Weights of a small transformer language model: RMSNorm before each block, untied embeddings.
Each number is 200 + 40 x the weight over the matrix's rms, rounded and kept within 0 to 999. Layers, rows and columns count from 0.

# q: layer 5 attention query, 256x224, rms 0.0334, rows 34-41,97-104,161-168,225-232, columns 32-63
# k: layer 5 attention key, 64x224, rms 0.0334, rows 33-40, columns 32-63
q97,204,197,200,208,164,207,212,162,202,176,194,181,219,224,234,183,174,215,202,209,203,212,184,199,210,173,196,202,172,198,175,216
q161,158,167,245,172,198,236,226,170,182,186,196,191,184,245,207,168,171,161,212,247,218,217,204,227,222,215,189,205,191,216,197,159
q225,222,191,248,235,231,209,200,198,210,203,199,172,186,200,225,164,205,172,169,204,194,246,158,193,181,220,189,172,207,201,198,233
k33,164,196,168,237,188,233,193,219,204,200,184,227,223,248,189,193,205,242,239,236,205,276,205,227,222,189,138,144,192,176,247,242
q34,192,190,206,206,178,133,263,270,306,241,211,230,173,74,247,126,240,264,199,215,214,181,157,190,157,217,236,174,187,240,116,252
q98,180,222,234,217,209,209,218,192,214,211,221,221,197,185,183,204,256,212,214,174,194,192,209,193,216,208,194,230,232,229,184,190
q162,225,205,192,216,227,173,212,211,231,252,196,233,162,138,208,219,229,230,194,165,188,186,166,201,172,197,174,224,187,196,190,206
q226,182,204,193,194,229,193,175,179,194,159,216,216,217,213,181,222,175,227,209,195,207,213,218,179,190,217,193,214,171,196,252,147
k34,219,241,190,162,186,142,147,198,193,202,197,135,193,195,181,183,228,186,186,187,233,156,206,151,197,221,239,189,196,219,172,185
q35,246,268,217,139,243,236,229,211,159,269,210,145,262,174,103,256,156,200,190,187,252,78,182,125,228,169,228,259,197,204,208,210
q99,217,192,227,215,202,226,227,182,187,202,211,177,256,201,178,179,162,223,215,184,194,175,201,169,221,164,178,201,191,176,222,187
q163,162,213,161,185,158,197,255,232,202,124,215,206,218,216,209,135,190,201,189,241,257,202,207,194,210,158,223,228,223,168,161,172
q227,180,169,211,203,189,201,236,218,224,198,245,203,216,205,197,211,206,218,205,217,188,185,163,205,177,255,250,203,236,209,195,231
k35,186,192,209,211,188,280,163,210,189,171,208,242,219,250,235,259,225,187,219,249,153,224,226,249,229,178,159,175,161,157,156,200
q36,182,221,203,203,191,172,191,284,300,186,218,201,173,151,225,193,204,218,254,247,216,221,192,201,177,237,220,201,214,239,212,215
q100,169,203,198,194,217,170,219,188,215,191,253,202,188,189,205,194,261,241,213,211,219,239,205,213,216,221,179,196,197,238,184,231
q164,220,192,153,232,184,175,171,230,230,257,206,211,163,179,225,192,232,246,195,185,165,193,194,193,148,216,173,188,207,236,181,239
q228,209,212,164,180,183,183,194,191,199,178,183,190,216,185,155,233,179,180,182,204,187,237,250,171,208,220,190,225,175,214,224,163
k36,173,234,213,242,211,163,220,178,264,211,190,206,159,145,239,208,183,218,204,153,212,198,182,177,180,218,239,205,164,201,200,175
q37,202,229,224,133,246,178,216,201,206,307,216,201,170,230,263,301,241,244,240,139,213,197,177,206,203,143,173,134,184,222,236,170
q101,192,214,230,195,194,178,177,197,229,215,197,176,158,213,206,214,262,194,205,212,217,222,207,240,235,256,236,219,183,208,178,213
q165,249,211,180,193,189,151,126,206,204,237,185,218,203,175,228,210,158,198,152,114,170,237,171,206,233,181,148,155,171,267,173,100
q229,188,234,239,172,186,203,170,212,195,231,218,182,203,241,156,224,174,195,169,166,239,213,239,202,216,183,136,200,225,253,197,167
k37,163,246,172,238,205,169,203,205,294,229,181,206,173,145,287,146,174,180,241,170,240,200,178,188,209,198,290,175,208,232,201,223
q38,174,200,196,200,220,206,214,214,292,198,231,195,150,177,242,170,247,176,250,196,220,206,193,190,181,221,156,178,168,174,206,191
q102,196,242,191,193,233,219,178,187,210,209,218,167,196,188,178,205,261,198,198,199,201,235,226,219,214,236,185,174,174,199,170,244
q166,208,196,201,227,210,196,187,249,242,261,242,186,165,178,199,158,210,248,213,224,198,192,223,183,176,187,177,182,148,212,196,224
q230,223,191,164,196,214,213,158,188,219,179,186,203,198,185,204,245,194,187,188,213,229,257,217,197,207,236,157,268,156,176,198,170
k38,221,224,190,248,212,144,243,186,267,181,211,214,120,123,217,182,214,215,211,168,228,234,178,182,167,230,267,212,205,248,204,169
q39,171,188,126,247,197,190,124,159,207,191,159,188,182,154,215,208,269,179,225,138,210,198,199,216,253,167,216,276,204,186,201,148
q103,189,180,216,202,233,199,200,174,177,147,189,183,156,138,235,174,181,115,195,180,227,239,176,226,210,206,242,231,160,165,196,191
q167,218,173,280,148,239,250,147,148,126,274,122,164,288,240,151,249,197,186,168,125,162,205,197,251,151,224,201,247,231,298,189,122
q231,219,182,175,194,241,250,186,202,189,205,196,176,199,201,211,160,171,199,190,204,175,180,217,232,194,226,183,182,237,250,174,244
k39,237,203,177,137,170,236,151,328,173,168,204,184,238,232,185,231,205,118,161,254,228,204,220,259,222,162,138,208,151,189,147,189
q40,222,177,178,180,205,198,199,160,126,215,209,229,242,170,145,192,128,208,159,207,190,177,215,146,211,152,186,189,207,187,140,173
q104,206,176,200,204,182,178,210,205,187,204,178,186,219,207,185,192,156,170,223,198,245,184,191,147,217,200,215,222,160,195,227,219
q168,147,191,178,148,172,216,194,135,142,187,217,183,211,245,106,183,173,215,252,211,245,157,201,122,182,193,197,253,257,194,200,135
q232,134,186,190,236,175,124,189,239,230,176,220,196,196,197,236,206,232,247,183,160,202,168,198,198,195,246,227,201,208,202,178,205
k40,227,176,228,161,254,230,176,216,159,160,198,223,287,257,212,255,219,222,206,252,156,203,266,224,194,185,143,162,194,233,221,211
q41,208,253,194,191,173,176,265,178,108,166,220,193,241,187,171,192,78,235,160,166,229,150,162,127,265,175,251,205,191,174,213,197